Weights of a small GPT-style language model, trained from scratch on English Wikipedia.
Architecture: RMSNorm after each block, rotary positions, no biases in attention or MLP, untied embeddings, normalized queries and keys.
Training: a variant of SOAP for these matrices, 5443 steps.
Each number is 128 + 32 x the weight over its row's rms, rounded and kept within 0 to 255. Layers, rows and columns count from 0. The size above them is the row's rms in percent of the matrix's.

# layer 9 MLP down, 192x1024, rms 0.0668, rows 0-48, columns 704-767
size [101 103  98  92 100  98  99 100  97  98 101  97 103  98  99 100 100  94 101 100  99  99 102 101 104 101  97 101 101 101 101 101  98  98 102 100 100 100  98 100 102 103 100  97 104 103 102 101 102]
[[124  91  85 126 144  58 145 120 180 158 109 103 122  79 125 151 145 141 188 161 169 135 127 107  98 110 124 124  69 140 105  86 130 110 145  90  90 112  99 133 117 100 123 175 120 103 127 107  89 143 140 144 106 111 151  99 158 148 116  89 142 134 168 138]
 [145 138 181 141 117 104 163 123 142 130 188 140  82 102 139  95 119 107 129  72 153 144 120 112 170  22 185 153 153 148 188 125 125 157 165  84  68 174 118 136  92 133 148 121  59 155 151 141 180 208 106 125 134  98  88  72 130  95 101 130 129  92 101 149]
 [144 140  89  77 129 147 118 173 135 129 125 174 169 175 138 143  49  99 137 103 128 182  79 118 107 128 138 100 107  95 149 101 167 135 118 185  78 153 142 109 177 144  63  86 155 116 163 158 177 116 171 159 139 155 180 109 108 106 119 106 144 125 128 160]
 [164  38  71  92  69 126 171  47 159 123 112 151  96 122 150 131  71 118 139 150 159  86 163 154 147 148  49 124 118 164 121 131 164 137 137 118 132 162 148 138  50  86 118 154 159 146 100  99 108 127 172 176  87 127 138  73  89  39 106 100 180 143 106 152]
 [123  84 138 154 172 111 121  86 108 127 146  94  85 128  87 160  93 124 137 106 197 161  49 147 122  81 121  94 123 174 115 114 137 136  99 141  84 126 141 159 159 184 121 131 121  98 126 117  93 108 155 153 169 168 140 158 131 120 105  73 106 141 142 135]
 [ 94 123  73 102  78  91 144 128 124 128  57 144 110 105 139  75 163 195 139 134 135 148  49 101 135  87 150 103 159  96 148 102 118 139 189 156  83  99 141 104 126 182 141 108 161 107 182 134 131 164 101 166  94 139 112 158 112 159 120 116 117 189 113 131]
 [ 63  78  91 164 186 129 163 115  59 134  99 144 165  78 132 148 142 149 136  77 125 127  92 160 112  64 109  87 126 101  70  93 122 126 153 127  61 109 124 181 130 148 161 142 149 101 128 141 131 117 119 149  75 180  69 165 119 112 164  78 127  67 158 182]
 [152 139 109 122 129 153 124  36 106 131 137 119 125 145 202 127 170 121 124 130 150 158 163  92 126 136  75 152 125  95 116 146 136 166 137 152  97 100 173 112 120 167 128  92 142  78 142 148  91 128 131  97 155 147 140 146 129 160 149 108 148 123  97 186]
 [104 135  79 108  95  53 152  86 102 171 198 140 133 128 103 118 159 137 154 103 143 102 135 182 137 132 137 162 152  97 143 152 193 166  78 112 108 144 115 107 160 116  97 137 137 107  76 141 169 125 187 175  93  96 172 113 127 166 130 143 146 135 123 136]
 [ 96  36 143 126  87 151 119 154 128 136 139 110  79  85 108  76 137 175  34 139 110 108 162 150  72 132 135 129 140 134  91  79 111 191 144 141  84 126 104 105 138 129  97 129 144 130 177  86 119 102 127 101  76  74 127 158  53 165 133  84 110 105 148 129]
 [154 124 132  90 158 146 119 121 140 132 147  81 118 128  64 160  94  96 158 135 127 141 144 154  96 144 154 126  89 113 109 116  60  73 131 173 146 137 106 134 169  84 128  85  88 122 150 128 129 140 144 104 108 146 108 157 128 147  62 111 109 179 113 166]
 [143 117  56 117 166 106 121  90 187 157 168 102 132 152 155 132 118 125  77 110 105 138 113 116 130 185 115 147 128  78 163 103  93 160 109 155 173 135 149 106 161 117 117 147 217 133 136 121  95 137  92 109 138 140 156 170 178  73 134 112 132 127 156  86]
 [133  98 136 129  93 180 135 101 169 143 120 143 151  71 148 159 118 128 149 156 153 154 120  81 127  96  81 122  83 122 135  93 127 103 148 136 145 150 116  63 120 121 209 197 129 101 149  82 137 160  90 108 129 124 119 120 125  77  96 126 103  69  84 129]
 [ 84 125 102  65  51 163 152 153 119 114 202  69 125 167 107 108 106 158 208  79  95 145  92 124 114  69 160 118 150  96 130 169 139 160 106  79 110 123 161 105 114  95 176 125 144 118 151 117 127 194  73 138 102  97  73 138 190 143 126  67 121 111 156 111]
 [140 141 138  53 165 116 119 124 141 135 105  83 127 103  78 150  96  98 165 129 145 100 173 107  95  64  72 131 131  70 114  71 240 114  57 109  87 131 128 162 185 135  88  96 117 147  94 153 163 177 147 153 156 145 155 126 147 116  65 155 152 147 153 114]
 [197 133 120 171  98  92 188 146 124  56 121 141 114 121  75 148  87 105 147 152 175 187 177 151 146  75 138 165 141 126 172  99 131 127 169 100  72 171 192 127 127 114 102 101 104  93 149  97 131 164 134 156 140 165 133 124 189 174 170 121 166 127 111  81]
 [138 123 148 174  94 149 110 168 111 106 112  71  83 106 119 146 123 125 134 106 117  93  84 158 123 150 145  71 149 134 128 145 169 121 126 117 165 138  95  75 120 156 216 137  84 149 100  74 121 125 116 122 150 112 131 179 146 114 104 151 133 159 169 147]
 [117 185 131 140 125 128 159 173 119  82 134  71  63 182 157 128 130 138 133 128 108  85 101 137 114 116 190  93 115  97 109 125 167 104 115 117 150 204 106 121 128 172 119 116 125 141  92  73 130 177 178  53 174 126 104 107 102 127  69 149 112 119  32 148]
 [184 108 157 138 115 142 176 126 105 147 136  86 137 119 154  90 163 161 156  99  89 108 119  71 120 146 143 147  91 157 119 167 144 131  87  99 118 196  89 184 156 140 108 125 135 107 126 133 122 125 123 156 116 126 107 119  72 117 174 153 149 156 100  74]
 [164 111 153 114 114 144 139 132 111 121 135 100 107 228  89 152 102  92  92 132 123 130 146 124 136 191 120  92 142 157  51 179 138 135 154 131 122 170 111 184  71 162 106 159 146 108 155 130 115 117 136 140  67 159  78  73 148 174  86 144 107 127 107 178]
 [ 90 132  83  79  99 139 164 110 103 144 153 130 150 130 157  18 110 155 112 148  99 126  78 165 104 126 114 151 143 132 151 119 143 149  96 115 166 158 144 167  93  92 164 143 174 117 110 109 105 141 124 153 204 148 142 159 132 158 141 205  62  99 160 179]
 [128 120 123 133 115 139 154 161 107  71 151 139 133 205 108 127 111  96 122  78 103 128  93  62 115  93 155 158 125 136 105 115 117 142 157 117  86  60 114 103  91 121 140 116 123  54  93 182  66 215 101 134 132 116 128 126 170 133 119 128 119  85 137  96]
 [120 111 144  88 176 114  51 155  93 107  87 164 160  82  54 181 148 131 133  76  79 138 145 100 110  85 114 161 104 179  83  91 126  94 163 140 138 144 142 125  74  53 129 119 189 215 166  48  82 101  98  61 142 193 143 150 136 108 159 105 133  93 130 125]
 [142 130 141  95 131  57  91 154 118 129 177 169  94  94 248  99 148 191 140 115  93 101 136  92 144 112  85 176 152 155  68 181 163 164 108 136  99 118  84 137 130  54  56 101 122 176 124 149 175 119 102 202 108  69  63 161 140 160 180 124 185 152 142 121]
 [114  88 100  84  88 153  98 111 150 139 133 133 202 182 142 162 121 152 129 140 127  98 107  54  84 102 129  87 134 151 126 207 153 127 121 166 132 132 140 161  93 103 141  98 104 165 159 128 187 147 146  87 140 180  89  97  82 121 101 176 187 133 128 125]
 [127 109 203 113 145 125  86 164 138 139  69  87  70  74 118  87 121 106 109 162 140 128 131 128 117 158 158 129 121 146 142 137 109 142 115 131 128 124 163 167 178  87 131 124 172 181 149 117 139 146 117  77 118  86 180 126 178 127 197 188 108 103 189 161]
 [128 118  87 163 142 123 148 125 130 187 175 100  88 124 153  67 116  87 153 162  88 102 149 187  94  81 148 182 158 101 114 187  72 171  92 169 138 169 141 109 162 104 112 121 168 173 106 126 149 152 148 106 163 131 100 135 173 123  97 144 105 173 155 150]
 [ 70 152  49  80 137 113 157 129  63 133 116 173 147 102 110 145 172 186 118 144 147 100 128 121 126 152 154 146 150 101 103 131  61 185 186 113 109  48 187  93 118 169 107 122 128  97 196  91 100 127 153 177 132 166  94 107  82  61 116  96 160 146 135 113]
 [152 153 205 128 163 172 116 143 128  86 200 139 157 207 145 119 124 140 161  89 159 140 154 115 134 160  79 141 155  83  69 135 108 100 163 161 154 148 169 129 148 146 174 163 138 142 138 111 150 118 139 134  96 128 128 137 171  27 131 136 124  62 141 156]
 [149 118 104 131 115 139 114 125 134 170 129 120 122  99 104 103 136 153  82 117 134 150  83 184 115  35  82 120 169 152 118 105 119  97 111 108 105 104 130  99  89 165  32  80 162 109 123 127 112 145 140  67 114  50  76  77 141 137 115 139 124 124  48 138]
 [ 99 152 135 126  82 146 124 100 167 117 126 188  66  72 154 127 108 144 170 128 177  94 145 106 145 107 119 183  95  49  82  77 150 126 121 119 101 112 137 125 116 138 155 179  82  81  95 124 155 162 170 180 109 109 170 164 133 136 179 153 146  88 117 189]
 [168 113 124 157 121 139 128  99 117 135 178 133 154 109 135  94 153 164 109 117 122 120 111 134 193 156  93 143 162 116 109  98  91 112 115 101 187 148 130 124 110 153 155 137 135  99  99 144 163 106 192 131 124  99 142 148  83 175 128 123 113 143 148 165]
 [101 111 150 161 167 148 128 104 115 129 158  99 155 134 119 108 113  68 140 144 131 184 131 180 119 140 132 123  89 128 134  95 144 119 146 138  77 151 124  95 141 156 101  96 109 134 145 106 117 179  69  98 163 139 106 150 126 148 106 156 176  84 180 129]
 [120  73 114 103 109 154 142 112 106  89  96 122 165  94 174 160  52 100 127  80 117 118 118 122 151 102 121 175 164 133 115  79 138 119 124 170 137 138  93 149 125 115 127  78 200 168 173 106  52 113 123 131 151 123 133 123 116 133 137 138 134 150  55 142]
 [127 116 153 127 111  91 103  96  87 188  89 181 116 168 126 133 105 105 108 130 166 121 151 114 117 110  92 125 111  56 116  80 131 196 121  82 148 159  78 122 122 124 135 172 117 154 134 147  94  56 117 146 168 144 119 169 169 135 137  95 126 118 146 161]
 [ 95 119  96  99 147  75 142 126  86 178 120 184  54 143 165 116 142  83 116  89  86 141 166 127 140 154 156 135 136 105 196 164 130 111 118 155 183 139 153 151  93 123 123 114 164 162 113 167 177 109 162 138 120 125 168 102 130  86 151 127 126  94 120 141]
 [ 85 123 134  90 147  50 116 107 124 138 160 164 147  97 136 148 113 163 168 151  57 145  54 106 154 187 141 119  84 124  89 123 133 115  98 138 139  94 154 177 167 138 127 101 151 125 124 161 176 154 132 121  28 153 181 155 171 100 124  92 131 143 116  81]
 [161 133 100  91 137 176 172 165 117 136 134  98 104 154 129  88 126 134 131 111 104 171  97  78 140 114 107 146  93 180 121 148 140 169 114 118 117 118 126 108 122 109 144 134 146 153 139  88 116 159 158 168 104 184 147 148 104 106 127 171 150 106  54 159]
 [ 86  70 129 138 176 180  92 138 136 135 134 122 130 138  90 105  95 129 175 152 117 102 123 115  87 136 173 127 132  61 148 188 114 135 121 155 100  69 120 106 110  78 163 127 124 155  72 113 127 104 172  70 148 140 154 185 174 147 106  82 118  78 195 148]
 [ 80 142 145 121 140 131 109 135 165 164 141  83 107 195 126 143 100 137 159  69 119 160 126 222 164 178 123 127 115 143  79 125 114 139 111 139 122  96 113 153  74 111 138 132  79 122 187 140 121 179 131  67 131 122 137  87  67 120 118  51 142 101 119 128]
 [118 145 109 137 187 140 126 124 152 130 142 131 130 107 122 183 105 124 146 154 145 179 123 145 114 128  37 141  84  77 160  88 124  93 124 159 116 170 143  90 168 130 161 161 146 133  89 129 107 109 123 134 118 161 145 133 108 144 158 115 119 164  80 132]
 [ 46 154 125 117 128 158  86 161 120  97 115 132 135 108 116  88 118 157 208 152  78 122 143  96 127 106 129 118 138 235 165  95  79 121 140 129  87 147 172 151 147  95 153  99 157 197 129 117 129 126 118  86 111 160 158 127  43 108  91 161 130 136 136 135]
 [145 104 116 124 119 168 147 164  94 121 171 131 122 116  88 114 123 147 143 119 193 102 164 164 117 165 184 114 146 135 151  97 156 145 181 138 100 173 155  80 155 153 129 189 136 153 143 117 100 144 108 167 135 115 126 183 165 154  68 136 131 146 150 125]
 [113  53 118  96  61 157 113 103 116 174  78 123 142 132 143 126  76 165 120 167 140 139 108 111 135 151 156 143 124 133 135  81 123 164 108  90  98 183 169 224  64 150 120 111 115 168 121 116 106 237  94 143 128  83 130  90 108  96  96 132 131 146 104 159]
 [149 169 134 122  70  86 111  63 134  93  96 133 111 155  94 111 132 149 156 105 160 132 126  94 143 163  88 159 147 189 158 157  85 110  67  68 128  88 133 141 126  88 136  63 111 197 135 123 144 142 127 157 130 179 134 157 104 142 115 111 132  92 138  70]
 [ 91 125 144  78 148 121 168 174  63 113 149 135 155 111 129  81 154 114 160 168 101 165 181 130 136 103  96 130 176 110 109 128 129 151 185 100 127 148 106 109 128  48 181 153 160 127 108  88 176 110 163 171 140 135 148  94 169 148 149 126 148 158 121 120]
 [ 98 139 130  89 121 122  87  94 133 109 105  71 148 138 143 133 133 153 118 151 133  88 124 125 132 148 127  87 172  97  89 179 105  72 144 119 109 176 102 145 147 156 196 120  89 162 150 155 142 107  99 185 125 170  69 127 107 120 116 177 142 126 113  99]
 [143 112 131 123  96 147 139 126  98 106 145  78 153 105 145  97 138 130 151 150 149  88  98 193 102 123 116 156  77  96 145 163 128 176 102 119 136 131 162 122  95 146 113 133 143 134 109 116 184 116 138 128 130 124 120 120 136 141 171 166 118 165 149  69]
 [145 110 155 129 125 149 132 131 109  71 111 125 121 169 121  70 113 137 132 147 121 108 158 141  95 134 132 149 139 129 178 115 109 130 147  75 139  98 175 137 127 109 130  88 120 199 106 190 163 117 129 132 139 110 118 197 121  82 164  97 121 116  91 110]]